Weights of a small GPT-style language model, trained from scratch on English Wikipedia: width 128, normalized queries and keys.
Each number is 128 + 32 x the weight over its row's rms, rounded and kept within 0 to 255. Layers, rows and columns count from 0. Numbers have three digits each. The size before them is the row's rms in percent of the matrix's.

# layer 4 MLP gate, 320x128, rms 0.224, rows 46-117, columns 64-127
093:086120101145134170113066141208151186145149100121115083131135087146082133156109143161113053131129148116145138133140094149102106173087084106187080161108100154164128177100134146154141149121172143
101:142100147195131127093103148141079102146130145105141121136143111146123120129108158125144075100128160093148099142181076163152172138136078126069114138123116127082190060179177195197113130084116079
100:087148123090135069147117116083118140110115168087098120207096121135072073135144115122171179106124140124115162152137123114158148106158144131083146184157122064132183147139132101114192164120167123
089:124140146138125148147106114134105072184179132152131140059172151182109162161099155061144127190072155140178132112149104137086163095143135116131098113156073104184057114091132150120137181127096103
105:108149157135115104112097141137156087117128129101110108179163118058145126123115175136089130158136157105182135110119107171096105086154140159160140116108120077088085080163062090082070187149135174
095:175136067159154056103111169124073176114145139130149081117074162106098150113134142178085128189107152129170149114194168142177175092158104081120096142119102172059146056134141156120095115129190118
102:165130123102153093071090120128144160135124128091138076102147150128133146105120087062108141151106146127077122142178096095174121115210088095142162181158158131099159119109103142120132123120153147
098:180087169094160126137188103079117122156097131083093075117112114122151084115141112178174158119089146123070128100160095126175120167114031111180090040137146077156103149128122134141120129105115151
102:137136131186144134158121137150171100151091045147141100057111088209080146160136113162101149098124122200137113104128125082145152068102171125102143170104117152157121125153169099075152119090186151
100:150105129143197112117110160158075114127082165152158107119121094135144162107135134170126186143151152074131133213179129097147042143123131115108069184086144131130162179154092166118153120149110112
099:111101180139123168123136095164152116193091117115144142090128105132158113136042135105117093051113181125152105139136072139078074160150069132100135140109133172143121098124085163056094057098149113
104:126136204120106082145076132144145099105104131136174119048146141110135077127152149209109117081135077124157156060106121083075147163110049085139128160164135139141133104158106161113153125145180139
101:101099173106139158131111109120120088112116162130097098139076078111144165191136122124133111077134105117139148154122141096100158173075132130165135102074165161161156087131176057133111149168134072
100:206126101109116116118101116094167157163111129122064115069125108170124159121060141192135100123194140154098128085082161087122047137121117124086114105114175154083144088190155184088071128124095147
103:158118197163167112152112156134104125121137163130156126121138127124222152130114133117080151130140111145094128102167139120112126055122142160158065090123079142113103110131148097153164117101151129
105:114181092155130115154157132153105192159156089145083112112194107148112119118132093087090106110110119144149097170174172152076108045197091113088176122065151155099154089173111166117162150156174141
098:152126097122091101205103161072161178091105122041137128074146103112129187109119161149178161109141107107133113087085134112151085151182137160123098097111075108161104140130177080140128120071076128
108:143162132105158109127136101152123160164109171137106112179108174145154098095048070134136098142152115103060105082117211111121099150144150079121108137077165169148116156132106112178132122119137139
108:081135121150117129109143168121127105097126131166117120104182149216146140130134141172133178095142166157153132135149136082149111149090174163142091115067090119119112220133171140113123082100159127
095:155087156082103095073119168104151118123153144087110114149173196161167122180084089094120160099125101137101093118113124121118090089102132144136100103113164123170120134115187105086134097070135108
095:148092104130109156161118101129095203164158127106109086187152123168088117111126163109158138074094113074089073076116151108101134146164195105106139108107189137155100127111108126126148107125089128
105:101087143103098170156149135122103116067113136082189082078052118132192112118123141112107106130128129120139178156148140157117090103097106109160108122094083092132148121110112078116100098137117116
103:145073123122159146143133119111133156092136157130102157212159173144098180142116058067068178194089088128120165136155132104100103151112085133198084127081185150133101175121148076139050104160130096
106:078110130101161078102074073117176111107104127123149150126160115136136157140129137100123150127098106148126096157159117134058062178161061146121103146128057147114153085107131158113135123133192078
098:164112074181095102185091146165153090042085160077119122102113131079152152143155058127159105111129142136104154108130124092089098168150092095142159130183151161148082098126165146133087171157143081
104:136152087144110097137080127120092187097177144133126146177102134079070116117135103077059142093143157148142141128180115153083070160119118152190171052061161114163076118106145078129106120077129134
100:001124086159123120162101131076163075132118140142098071104210115139135106153117173114119103083146104108113106141168119110140150153164156139127162097079133127123146155135131142155123182050179140
101:169131128139150192075143109089126210112098114136130127130156112103124162138107177056148149170154080103075122151162139119174128105150133190139089099114093198098133139174109179089086185107126116
102:037087100146103106131162110110093106079108130180101096122124150195094086159082113117150084095119121153131140112117114133132118139170143144039133181120076117188110144089092143154104125099080112
095:088115109115133160107142158128103113070172123136080170132179144063118142102148150135136122148012083162140081148047143100134149138133110196086100130100142172115098132133170144145120128152086193
107:092201158137127135127126099120149085132097126129166109119092071070194126127156156100139166070109114120163118128166126192087131113114132113169148147117105132123109171111128094108167133111194135
094:127175115140137118110168150102058128166165133152112091138067132156128101104085117162133074160148106121110100135135103171111149152121134143122083190143115123096127161166093166160078134068090123
087:153158119120095122108127131124182129121136050111091092102083143104127048126155059111098150130153097106194186159157148111118149111170138114072117137112140116108055162209110117129110112076086131
095:096104163090142114148165092081089121165085147100108095114169115090137100173108144092088087142040141042106147159053104138132159123088116149148124161131144185136165167125128085173158093102081144
095:151141124066095150112115097137116156170171096126159067098131159122067107123103114143061078179062129161126153129134136147137087130155131200063097151135097154136124133114162152134087122121116188
101:133078139140094110174135076123098082095140134119103155154138100080160101120128124173108120111127131159130126105180125166093084158195110141083155140157144101158118087092064130137158118127232111
093:105146116090120143167082143156106127109129166119117103114128117152147150129114142084207111167137129124097133138049120089128044171099179108189140103114190133114099116160131117132105077081121092
103:084121177169119137145137171093117119140136074137118116125170083142152133172109150100151091123047105127146117191144110136170206134132162112152102192167103091135124129123159133145139096198128066
092:145138169154176121141049087099160112143077071123123106109144143069135125110135113068126143197062189132091155129141113112118133134129128117105124157150137134135141126144125175080144110098141109
096:202110108156149057193164137107105102161145164142110084123115109094097211089175050103093136128141119145165146075107076139150110148058106139116086158122122067118127158136119084066121130088139167
106:145085121122107187083076113138136108091151082142149114149125113104171128124106068138105073121097169178095091127162105126152143063089136166116123101173088122152104191132143092100126078087204093
092:124086096146143152059110118088144164072052077086133120163103173073150125108165117098106175106087109117107094137187148157080120149191110114150208131148106185097104060126117111158107094126137124
092:128135130147163107090150094112110109108114160124135060109135139134146115134159085133113171143162155084090141129157157071162119134175175111104119165146158155149140103085198169161102075112110165
106:164144099108124129130175133149130192173102112168089097144222182157211133119131115163119093127140132105099108155132122135112082110128139140163146144161112187090097131124152100172109124043151158
103:126094142127131137056124161103118116134134168093084088093083124072178129167162114125198101122176098168139092152158190122128131149076078116127093094088174102131122134088109119132101165170092124
099:128110136085141107156081112114125139122132119097134135125116144151174114118129112130102181130144061073068127136093123154118060091193102136187161133127126093093132202110110089178160095145136159
102:100186086135163085129086139135156128128061110110115125113109178123144128139167131107100109121096117134122136105104113086133139133181108114166143120153105101189141122140158170139112077122079093
107:130075130067163056143135136098185179153121115157109127124163154112114127165114173135120142126124131145118084176120079113004117123115108146145105151128125097141126090076085154098116098131136145
091:110110170162148109138149103148155145130113160080205093120083160151169125103123133128041140091103051079122114109110118094081130160187140116128104146125139148058142150136173177158143155170069160
108:082186101100095106118115083144144116170112121183095174121116124122124108083154133075157148202182120131150111113071105100107056153155090124179101102119136161073130146207160143137130108110144145
104:117108140187124091126110125134112124039139088116120143114116161135135101120163147174148134169140071137113153116135125122159105139101109090118107167122114143072088126151081114056114166158137129
099:101090076145077079216174125120127145116158151094125100137145122157105139110099177133068101166142141130168093115168149127105151178107146075073193095122139133119157148134138105139158151130110094
095:124144133176051154124087123123106095155112138129133117139146088158116114133117065143093149095109147112151124183135140123221142056137105060201135119099167148116102119116141108062074068126130139
099:132119099124121128131087140114091149133145122112106097149179093133146133098096132142114132126120138097110113129083118128085116105084121131098181171070160164119091115161153138136122115129123118
108:139078116074100186166174161159161137179141098084145138126093195105152160142145111112094171117140092081168144173148081138163091168062116113152083137086144148109099105131194122112086144078122146
104:155083140134106139118147179111169117156108087143108117082090146147160146078097080192090067102151130119176150125178116119116134074140154088132146123098094126107037132087096138127132107119125120
103:114131147203117176163155114121155109123124091199132153164133146141112140105114183146147160125104133134118117139157073117159122106134077156103137123129088125129074142163168144109163109166137102
093:139116135091130110140175112101115141153132164183112129129140168172125078082141113196122132100083107096088130121173127081164149073139143145135148164206116140163136137146117106103126127102124114
111:146123117123130177157134071122188152060161181170126134097120135151115147100158134087111076128160145158142196139135155138107069119157140165152148116193127114180136138161143168143130122095118146
101:148074089131085074137121131110113100121101198139110115124122123099154119175143120088096127144096121169133127142125066139147043111140085150135100155155144169131172115140139098111139080152098148
096:129090166135170107068114111128138181127193103148136097138150109097114133098184170074089144171085132109157127148142175146173127107063095131130114099116157118174095171162158175131164110159082135
104:126110098082103141160142144183068130144075166149153124104120124190088064120205144162106126158066120135168163155133174133113138130128120161105099122084120097125170165118129173097087152108111131
102:164118112154122064177118158178112096114135046115107114148163162118158120136130121103103154108146192152121120182083088144165108093119150117176130074153157151178110119147135140126093125102100137
095:181132117125153128132103135093181105142138098087126089133169112095081133063158118173204169091150114097122144184150133125091084113111135184175140104164135112146106093070105104127097129129149056
099:198107112147139159137136137200147106151061134146088123083151209205152146149200097084106111125168113138144127152151114119125102143158136117066114063113118102109166111149114134095139133114127167
095:092088123108189189104161074132096127090120134120139103065142088174104078160131109140073110149156120122148144161164136171139082102135105136084181178119129088167132091138156164117124107131165132
101:134149107144122092157124128100102101091144109154139118152186140190190166126191122123145139129090128180110178173163129098141073117186150111137180108135104114120095103150095094122099078107049123
098:080151134151086091111122146068112150108089129093162078096073119161152045118134149092122147126080113125098141087097100109111141150155140127138109233096145095122154119161088094148132121140126157
104:105154141115162185137155183127083078117176163139136146092186142104134048151189152133097160165122094134143137136136115125155092103144042102126117096147137149128121137109156097105101112123178136
107:148124188126108117207079174046172093096153088143104117130113170133116120075135114182127113131171105154130148115134138096160144134146093108108110121109092153232146124102123129158118143103133094
097:091131163123134150139115082140127135117094140070137130139163134120084087135154147109122117156120109117126191163072107144201145146129099111113141195136129063135096113126201070167100165108138154
103:170119182206088160121157121142138180176099146141119100124170120132142111072139155182146095125154203145060111156146056189178155123139080084148165184106151104104134127123135132087142104147033069
# layer 4 MLP up, 320x128, rms 0.224, rows 46-116, columns 64-127
101:099017103107155117162125169124105146150175073108115140152124160111105165130142182080152146083127085150150081127160146130150135112130124178124177105159146083102140179086123139139116171156114131
110:093145168077127132169145129129111135096189123165116074085116150129114115120102108163202162091194120142095170100081122102109101179156176100133141110187081112189141159127114090111171151157140121
107:193078126100130106118145163137114135075136150146185149045088110107132061130132096152063065174173087157158151166137152048077146143097085138149126152117149137144184139136110189106084130136153160
091:161107161116091111148206110095099096176172117176168131127118170153125096103157121149113163123111097154140119140089142122118215137137101177168151220112179115122142107120119107170109122121166183
104:176045115107061080081120118149141104143090109123164102129093152186210162112151120082140124117122135120131116116146109148102042127164114114095163054148149111123090169107096120107096161120124111
094:086082095166177085070112145125156102114140139165122106111113185074170135131118164177147162135135145110126125157154117161077142115144102160185088122085120109073164083089139118140125175139153077
094:107136098114091151154063155137112125105085113146156198132110098127152147104184078026108099140165142096113055138143124159111104141186108137062158166166116067112179141071105148093151149088166121
102:174181175139163088151034148139166095139163127134144139181122138085133099181158158125093158160121140165143162152116194124141111162113175093137118147141103121100127152087175159114092089107165127
096:075154148148130107073149141087116196146137087097140122137120121095139128110180188152104072189150174052120089136114118193159114082112107106162086188080106130134111120155115153129112146153055132
107:101160145112094151181144132067073168099101132138174152046099115131080109103168138085120119139157116179136162174201078164133063180120119130123133116083130122100134116146080080094083154127146095
101:124140122144176201113133175123068140130042122103152150110168111099111101193122139128144137118092146115079142147135101111124111175070135101144139110109141136096124142137069154100141111148173107
099:098134104143066107125140135140086153115160137184143124136128066159149075094105094119135121145155143117113167147127130159044129163107119153119089118144081099123151152178099203129153173155113130
112:156104111160122127143108131098178201115062147169128126104121128134145145101113092135094031180100157176084150135116174113081078126200130141123168149160117139097131119118061168097129123160112158
100:156098175114139145127102151067154174120080115181111136163112093146114148085176100156155175167134149150133097141104130111134068103109134127101177131137101135105093092154132156127032141089069142
097:159048095112085136098158132113139175106116145091175100177156104100113147074195149125140149146109159097100135115118183158107123118116100149159168074120063156134120084072080162153081192125136095
096:095114143140104134125117084132110075105144117181115104064124118116119189097148092088143070135157145049165162143151107158145086154155143099121163085168147116143102048154153097124174184151124116
089:187065140169157122103141119121101148162166103107145134201167124129077052127100125200086124160134160154160141126086128120095164158127096135112062109161212128186118115121118144111121118185118129
100:121120143175072167088140117154101078087152132097166125193116111144178117131120081126183152155153173086140100147145142089168073140145137109106125113041126115138118115110119079091128126124077188
101:073146086118160168131149143126169104181144105120090144131141135156122173123119179102114159120176075103132153085147159175122127153089141121128114119050071137073116182181137195085115130151145162
109:097097167075092147126142080163182141087089163086102155087087114100139162110077132087115142128108099136078108166128122081128142088081145090187175128125123157103103150151171089121135116200123081
091:150118146117066114124102105090122204135130093141126146136098120123072120131153151059117106118146126131134109141139167170140152158149124020133103103101114189116079184070138095175115189102137122
109:121108134099126157089189162132116072142164137086128168118119100164196117085156138152118156100101153120113136164085130165108114179126094144135102120100102132096083123184146151093142163122128174
098:138121094147121206120162128091164166152146116097122151177178183119170077156135107032155098140089153167061144141163140194127126187109135174107130104101126189135141154152109072114073052164125118
099:155095171153109135092113169145141121138095145179108125094198149109094142093138139108107143135132135124166145176137215173138155162101124169145085152112141044041104106131109073151166167190109149
103:102139163125216100150137095088108114135103095082054113125135128107087142114093127107148156116107096166116115145082162171074069132099112115155119059131115131131194102122129087162120129091171148
101:052120100105143110112141188111125114119063096128135129092154127157066102101147178183086058174114090127133142076145206118177136106128142174121103111158188141159110142107160074098129119130087154
106:157143128160152184123147184172103157134116114092146165136142150117097152082166118132088141157118176109135099097189106129154149126094162211120118159125135130118112147161159112109104170104063091
108:149124103100144154180147094143098098149159159132136098165181096129145175164109147179116121156171124145062072157095129125102055216122131100155166091127140098103119125139114200154125075092174113
090:168127097090088162152090151099127163152116085133158165095145130132152132131127096093135148158133154073097164121152159134158113117153111128120148053074106174101102171177128071125137107068154113
094:140061170170150114201182152144127135140122129090129120150095056090081134135127160117151137149128141149156183155069174104044085126135109104140091192131135153152163124110094158095115109160132124
112:135081096096133135133173129124159169131136116083148164182163093089164137099097105121185112116125109116170126096116148224133102135124134170093117162191164073115148160129135152155141102175146166
098:164109119142148157086115172123177141117176128143116135147142194114200154070142130165156112087111197141090124107116212161105052126107147148112158150163141103158107138177197116132109112163126118
089:132114126111164086155131145147104122142060103105177125119099072155112110096195081142128109095092126124180149085097139116093063168135150141112106085116136095172107091133124072122155094186115125
101:141074150137126103161140105077130117160079125158097127106121104134093151136072145035160145111124092096130118178106127103091149109123117113123078096130132138112159120100139164195140092156135176
094:080157164150153115166140117171203132130143127109103134093119093116096151126188134140152172062136155118101108129146060136192111168094145043122137129116134094133187093078152176103133164163098137
104:072063145118106195102127168108150148139078085100171173080120088118134107119106133118129161134114146151089119137112103144133157097124087133123152117117182139144151121097137103148116151147150150
097:098074114076155121155102175136108111128184152086149128149104161103175102115132098177090119104120142145085194125127132150063162145138099142138133209113133120153108097136201064118132150105110113
113:206162124115120165187077122181115136133101165089143133192177120119145136148136162155100057138114131128145083102150111084178233162165173146133163145117122169108153160120113116116127098127183100
098:106180063155064131126168106111166197107084073109133144094124192100132091233152177100149103176079169145183146145062114165123144102103113151155148144158149191109107138146140140153163111154139115
096:158131142166077163101168094171125116209155140140136104079170125125149135149115149147138150170089143136159168065150117185161190117120116151095134158114208125116140173149148177148143086146117117
104:182119106116127126095156140116162053129140156179164182107147172097072153076147090103115146141152160166103105093150161114142069142139102177161157141130104168131158159130104171128076084088150096
087:114131097121199168169158200046104128106119120116098181167125121088167146147147144108115134102106090154086069208141110109081194166119130108161117112107184172159132153132107088163103189132150097
099:114127143135093180104140150148072127104099112114152104092149095104161118136074148083129153103143086157116116183099065125133102131166140150167162125107077073123104166122098052168093077058173143
102:124140138185137160063109086100127081067101076094166152105060089096146164128194133102129124116116132139160110116089122126166146117144078136116128157113104150177122121139090104116103162180163133
094:184163107145099146194173139116096127151100143111120134108137101133130198067135123148147098134147113124163063101128182144137119135166098139117091168132060099151127087144164124133081097131118142
102:143112093153112111193164145138150194128151092093111094158128107152078103095101166133149136113150133172136127152140114122138115183127093132120152070120135133105082104109075153076089171117130156
090:128099150102148057090112105160103097176135114077152103140110139173123134172162124144157142135144138141173130040037165146131162166082085126126124109161122106183115152112149159092137096097070135
103:104140066130135077151157081159121145156093104090152096128139129119086073129177148089097142072167121080125131099090131103113109154154109086087115072091160196043159154123137142068141184099130111
097:096144105095141146088199066166127110168154124138121174086124134114129115120182137136121118157112109148181143133114094117119090143114122147153140143095100159160113155114134053105121175169230211
092:074065190147110137128157145165132132148171155114143120170142134175154125090119148146134114105151130089164121135164118120122159132086122090114106163139131168156131232108073133166142145075094156
097:069110099127105141097124052224095146145126154154100178156124136123128121107143098091114111122100139122083124139071095115142106021132143064149200171092118129116075128112095113129093182116132179
100:063191125100162138118073167105167125161154121135185085149144086157123146162191131153107169127137167115091126147140189093149165163159137115136098185083080157137070137151137157123166123101091198
103:108095113162160123120097160142120125104110131140143025122144179090102096125156153101143140131141096094160099142162155130140121104130177082208114109151119128148118056137117177136135131114162158
096:157198158125073123090129086080101153111110119150055127111145116133095144131130130098124127172106094112155101110123138174098160157073066160139166175161148134086186156118102142171176132111178130
107:140079115125172111136123111148162187115202109128123148115155156140165098176156155141195155157126114100069134123093126176160118163070114119128074103116191134141107113190171173159047154121100121
101:110074157177187112145108110155118050144123124146156132133128192103101099121138115130168128146223166103219119126140068100132136153102170120137116143079082133127125137114125112192116103139124133
105:092160149106131158161134149104114102183150135107115082100123135088134135133171152099117176088116172141130098170127000136113149098135140124092102168153040138140175108084112161153177132124173058
099:141161137181111183131115099152073136090096137168155127076138120142165135135141166139091121170180140090219121186194081113125129136119114104152158137161118136110106153093178198120193104107133096
109:125186140084108057130082111155154152117131107079105117140141093190118122152126130127155101113159146120155135114110086130085175043149170149197155145088138141142123065135093159129121114108082110
099:133086100115110074139152097140128100143132110195162153131125103119148133107140157123176091151043120148188147147109126140076122146169071120080163096179140167119150097141110141150123116128112116
093:127098147098120139129182140143145135094070201080159181123088168139195145127101076170146227124103118169131162183102129093109092159167156079121122120115100137154090079125082106188092114165163067
097:153090085143104117080090131139111161162096130127116134095167114120176156149109135144168244062126120165159149102107125117139099141151160118080116149145101060093062053188098166182166136148108076
100:145190112147120184186107110124107151113096129164192133134123131106142104108122126112141120077137178145150088145146098110126106115146170095116088149101101086127194114147112172066164054097127104
098:036181151086062116128156156151184117127136145136102180084099131165114139136155111142146121149148132116151148129124111089088118167098141128171118158157123134091188161129093151090164095111113125
108:135141132140052129104137130098093163137148092098131076132088110127149111130133122082133099099113130117131085136140175089112131085109147123172142116158098121070128197146034129174108115076091154
103:113166103122095170139128107126166156166108090143076076126128123054117157128126132153169106066074156139105059141034142095119168117110115104130130111133138123119116151163057069152145122121102094
088:117140174122060155182173140132102155175132134152101129154147117116059140153134077153116186130096127119127068201111129108142061145157153079158109111094135113081104121069154141171114150126061161
102:142163169183146099050145118094157159146130105179111132101135078099140148156063110112139153112135134082163077188095062143135051119181099100128151100154111127131107148130135140085111119121167140
095:143076159113133085171155096134104138103162107043091181131124100057094141159171105154167124165118124153163137200057180128108104168136088114128095108134105151120085090107070161103087111146103117
104:128094127165141160148057153180191154126160106153196149130138151181102121139085083185117069161086120158151158111137119150129092109125173120130102120178163125146126120099095090122116133059198090
095:146107127105112150156172152099069068150115153143183089186147128140132138162183113116123142169184136094094096108165113167125131145134198148149129084148067107147164182153158148112076139133124150
# layer 4 MLP down (transposed), 320x128, rms 0.204, rows 46-116, columns 64-127
110:101157138092125183128146126113094172157114109119118160127143144091125063125173142171134133103133101111052070093141096141146107079140194093126132120078119157124100151116072072134063165072225125
102:128156127093092142157162166161119116102125141117099051085201062158174085112141167144099135099124153100039176102090167148158100117109125139119139179136128189106115126137139163105096152115133157
105:136137062095142147111156104137115093093124131123140164075113076132084131105091089127150127115084123153126081072106123063178132136145159136168143128213143141047174184172096138106124139142196106
090:066133139132120139120126161135072179166088094123114104136162095138143146143106156139172160128038076154126109094156156121124139123071114128074121101167023133184069071130103132113123120140127154
102:182159146067156135139131146149119149111043101053124059139103083096110125148105078108089184135156094169097114119102123094149090147103071125074219105137133148164156189144088150134107113119141160
095:077155079124117112196137132143113132076115132115076138143151089120101105144177138076184066092103116139103120102139126146078145085110193134174138121146055152150092097181147167139130125041054143
099:126098111089186150126125138143172129138083168148167147146098091106134136143128097098130153137123161124131125084086136058143144101134138168124094158106152106067106110138081181155106134185171121
111:091156097130123103106124162116142150123169154141166153181116161143132124125123152151123134102129151115125140124108164134122111129190168094114136156137204120123170147098107119151151173255127119
093:127122127127131086125109096154145122102144087131145101165089114138137120102164166144085164181120185136198168120053152161106121078077101122155120169141121071132136141087109174160084153127092130
104:082092075162138131144163095186089132121108124129174104098154205071132100103140176123122122154105133112176147136166144118083078124067142132177159135127137066140210089094166050076154102108052108
106:112125122153056105163106132148134049062172143142147215094107117136150136166095095077121069151163119131143106113095175132125116076125114100139129089172175129160183166110098121164120152146107185
105:139097130116101147130110184043102126136116110145112127159042103134067132134103178103107127103087126145132184104122132144142147174124158092105161159114158132103189073162181157130163097218182165
107:122161158161225127139111061099138137063160125128200067119151133126143065147176113141131144081165161109160137132135148127150110145098121107121125124116126097146175087132139102102167092146117167
102:125111128101103077114082134136150177151102157203101131147107067102127147113084126123129139081130111118135061085071151148116132097121113118137135149152110152115164129148098111133143076018029119
103:140176155167178101116098109098082083116158126168105167093103121119144060088146092126200154086143157133117110155150170085148087111162123096110183128097139140169184122094150130121126144166101109
102:101106094116189153098141080107109102102169153131159096132111109048123115096109064126130128092069141121153138140077124165114136120125083092145107132170105096092123126115145099124101137205188139
096:141112174168112171105131170163213150192135144132123082106117135129123143154125102152092089104137085144170170095127204142118144112108179092109169160126131202155147146112080117129133165065081178
100:161125143165103151158167107119067204181152141130166132136169103094136150117145143074131146142155095116153104136179106136089131074191095153115175084119142139149091161161167110138130196178150117
104:153120115112166153112135096103123147118081113141081132124143142142122151119149185127144149148180148122098179116156116119076131141109154124166166120138151142103187130128173165082124061052117145
102:150145143124145123101131137082100131110149110152149140132145144154174058114144110150146161090134068140131169130123117125183118181157125146136140114144126141098111088164174127086140130127100084
097:165120137143134089155087109108084160143115128113125128106109064125138161145093170127086175098096112101157144114106144109070120139139124112153069191085124155179099140082152119148172150113090045
104:091122173121151141088106126093109122117155144142128170134121124161146108100120079215069217057147137126104047077130109153157143130151128128087047166095154121178110142154103192148108111139096166
104:125153159099075064112095099051109123071141132124096134137117146154133117147103122083096093151143130173169133127112098102073108142140120118104093107194095143109096148082163131123114098164054145
101:171061188213155122037150192126163174156099109150137084149111120100153126124160098110100107114136129167140154135136096132086136115113098155158142156173117161173129146144151098159106081039122089
100:147126113200158162103147108109060160156087133100141114141092106159065123098166106131060140102072146134079098141102126150038165128171128142126142164113136102129143097180068176186100127112139068
093:108152170063080092150117152128055178121169145122119177135177119102086143096132144141156149139146063068153158154155126170089168090179159106110102088131182116126097129100115093143135115188091147
101:103094187135077174078110118106137173148144131132142155114135129081156129082114107162131136146108111143116101090119098153168125117100124123095163160111122141164114123164149111090136119197080087
104:161174107140096167194129145143162070129150095099149146166102167075165117140181143178117128138138158178147139082155114102172127098108167091136175118132053142169146121130085095141137109131148113
098:112124117092152117119116089082160170104154132145185170163186121101119076125096117205131096105096185107137144179130072091146110170121125161128180123131054091151159128142125157134133155106099119
100:116089119147094193125155153165154140147118154176132074110171052133156125119114156130112128118125048099087183131138066134059107122137113089109091159147112151172110117083109080113065101030126153
104:111151127144126154128111096111088157183171119119184159151177139154147118127130146118158122214139045123155108105172171143126130104129114130121045140093074156117133131129140115149100139098061170
097:181084114138110120115105153152163112146133120163113165080098068100130171130146149082091166152043104116142103088143121156082103149120106075108120102163180133139177160146044149142183145127135124
089:158083180138090148099153175140151124146136186082147099168132170183117118149078168114096106111120149176129182111176101082181133102116121132139117107083116130132069132109106104202207111120222083
095:115163109154121063116060106086123198136108097142113073080130113095189129092070146062140124158031179072079125163167136154104119133122121126098107146156098105151145098128110184087185116081088135
093:137162133165106107147083112118057113153173080137104129145128121104123104107147132109113129158089111131142109148105123125088134142151152151143126119163087109122110076145130107122103097154039138
103:115140167115133169108141126148057115144098120120092139093133139039191126113138158135165222140181082147129107135072085125122152116161128112112065195089166118094120126107141153135119171169066156
097:069126060176181134111163119166140128053083135116170112093101129185115101172125123109072134147156136147164160093156146118141162165122093124104195129116083115124130193102137152133133109154154154
107:114102091141167049159036082135129123143169111129148175135140102158124111144096154145154111109104042142139091101171084154146089125198160168145170116156111153099143101125166132122174148065105119
103:122175134133086073121102125102143068138110136173152171069123167182120148103110113089129111164100126160117139101152173159104115075172186138171071190152115087143145096127143109098121161234183121
091:102152140139090107115087164107173108085091136131120105127097106186134118146175159124178178131152082107103104171127173154051104084155132169140156160084097130127140117101141149176112165116192173
099:170156134132162214166107107109165154139098139112113142149113129152048145079094112138170101126145081162142100141170093155126143074087078115109109116170092144150162116129178211098158169089101120
090:163075149156095095142122135080147097092106126127031158114121110099087098108131120064057123129129116167123097132128096119101134161117123166094125105188118120146098109113143137062151155079076134
097:087153124183095123166076128174115053133129164093095142118121120161141138105114142093115121117177181099152128115154125133090093170159107163133091116118204104094116119108147160109133171232170142
104:061083035125137136123178097142120150093139141112190112101113128096123111067132167180102125082099129116151156138182120106138170115157145173115102124096132080083115096129162142116104113112094159
096:124105117180163165202133098127136172163117129147159091116175088074153167178080134094143137107094103113171090161150142146140127135095091119148148177117127128126162130100158141141129129087098145
105:097147107140064137142169100113156174122104073110137100174167121040100123166149139116139106149094122106132115118127112145134101154108118091121181137094130150166130096129123077125099164082088144
091:132145127154100165150190138134124155120142071108140120166073171111126136146150106071201149110095160106132139126150139149179163164155195138125160083117083130090135122176106142133074109110109106
108:092107102117135167177176145074131174172137116154169115112187141112111157134125090124126174157137122108120118069123104063173129086118113087153128121151095174132145064177172200120127178110128133
103:145150099148135058118080067163065101087113079134101141144160117114139164114145079139126108156141107153116141118182154103125117133148128118094128127127101081130099132200146139109122122053113152
099:137147123122141101096112090114069060077070197105106113146102125179137125177194126196117121152164134050108117149155048132159133126156086137114064090139143112153166118117132158133127101118121144
099:103147087115115218124100137122134103145124111172098115119195161090159120107195100128107121109091122108142115194085115142118125191128168167161087119106166128150167123126119196173165092155146104
102:168121116169144182103178179144115090090142125233130134176117143140113182157162162125122157191113179149144188142131148156093093142100164137080141116107169170124098093171178109159134113110126127
096:100180078141094159166144087107152171136128116160086100126126114117083124156156146167140089121140151109061173203155129149131076171065084075194086147142168181109098143119097100124068113124121141
098:128115160121134053143066169199120138100118062165126169123102122097167185129120138134137156180131095109128118126125160135122125130183106157127102088178116140180131141174129167090075169111136151
107:143110168118093060088060113171137139148158170138130140134105155165141138148140076133111147156167133100102096127111135126124090175165089108101078145118142154133173167138183072149092129150162126
103:178164091144151159134120150124083112092157194156101154103078152079093093172146160097187123097137105171118133081204134122162162142152156129115130136129089126099107153157161179121163097153150087
104:134105174085164166090118124156165171194137069141127088143161113086122135094080128142126125069109101076131096105123115107224111114152081111075175149124169115153114115145118167198173118075133121
105:082059086129139096045117151135149100127135130118116134140088080119157112126118105072173171111179131111190120110111188167148129130094118185127110133168123095090160123121199137165133161183177194
110:170175123157143143167106082104145130077130124154081117134138121157095122109145122168129126099106117097089080135129143137136127145124187090141160114144173145138126130192172069093151094074125096
097:115095069157147087132125154147143097132147154137123152128093103104127141129126095087107162156155123166133153164129112105106119122204138104122064143181160103058126093155141102074131135127146144
095:081071118099103056160156169130131087072133161138133132136177125156172112139145151087096118124158176093136109193132144131130189099118065112116103119146147149121088129114110130097135145139130147
097:127102140127112119092078111129104148178142093141096064091128140094163142152107145166105130142100173130133179145116104108078113093111083146117137125178175181141183161101153154163147152052193114
104:125126169149195147186123081115161100123173083125158157136069129136180134088122150160086133075098137094175110089156103124107104092129145123124116120172071085120129137162114131163153120168078155
099:167086192159134147130124132129189122132098149214184082135103137163153136171137136119108207146096121139119120130173095102122125161116114119092146088173125142118073177157127105160101149088166046
104:146134107155118179139139131103174186168123099199114091127129140144148136129118194136042182103138179116088101139086074094149146153156113154143170111087136137108097113137081157118139083000130139
101:166117191132177161102137127157118160121141097138076123120114141152113163124091104128176116129091149150105211120122149118153131156122121116133110179109126113119147081145194155134209106157166112
095:141106122135184115082092104062135131151159149157094100136131067192108109132147078142126135166158096167121132108068150120111120109163126120168174098085138153175150133158072094147160119180078177
098:110174169125150139115143084122112127139145167165111137115083126115118123148103093123180123123113169107110090136148080184169115132217167171098109125150179118146166117162083104078119079122127125
100:145167190134091068147103047146123084185097148075085132073084152172120109165138173148157186143122052101133095151126091107148097055168155139176151119135057112070147162092119127113099179126119160
105:129171108132132096118092179122100137102137119107078180053128138171103106180175101108129179163110151157186095106124154153125062086134179201083123114131152114130183148035121121109111165157173142
095:088176087155082083157097074165131095076153128096058103128119081160159122164119142122126098158152125128130143184114177157062114135146102098109070175165132140094133122140168167114100109231134115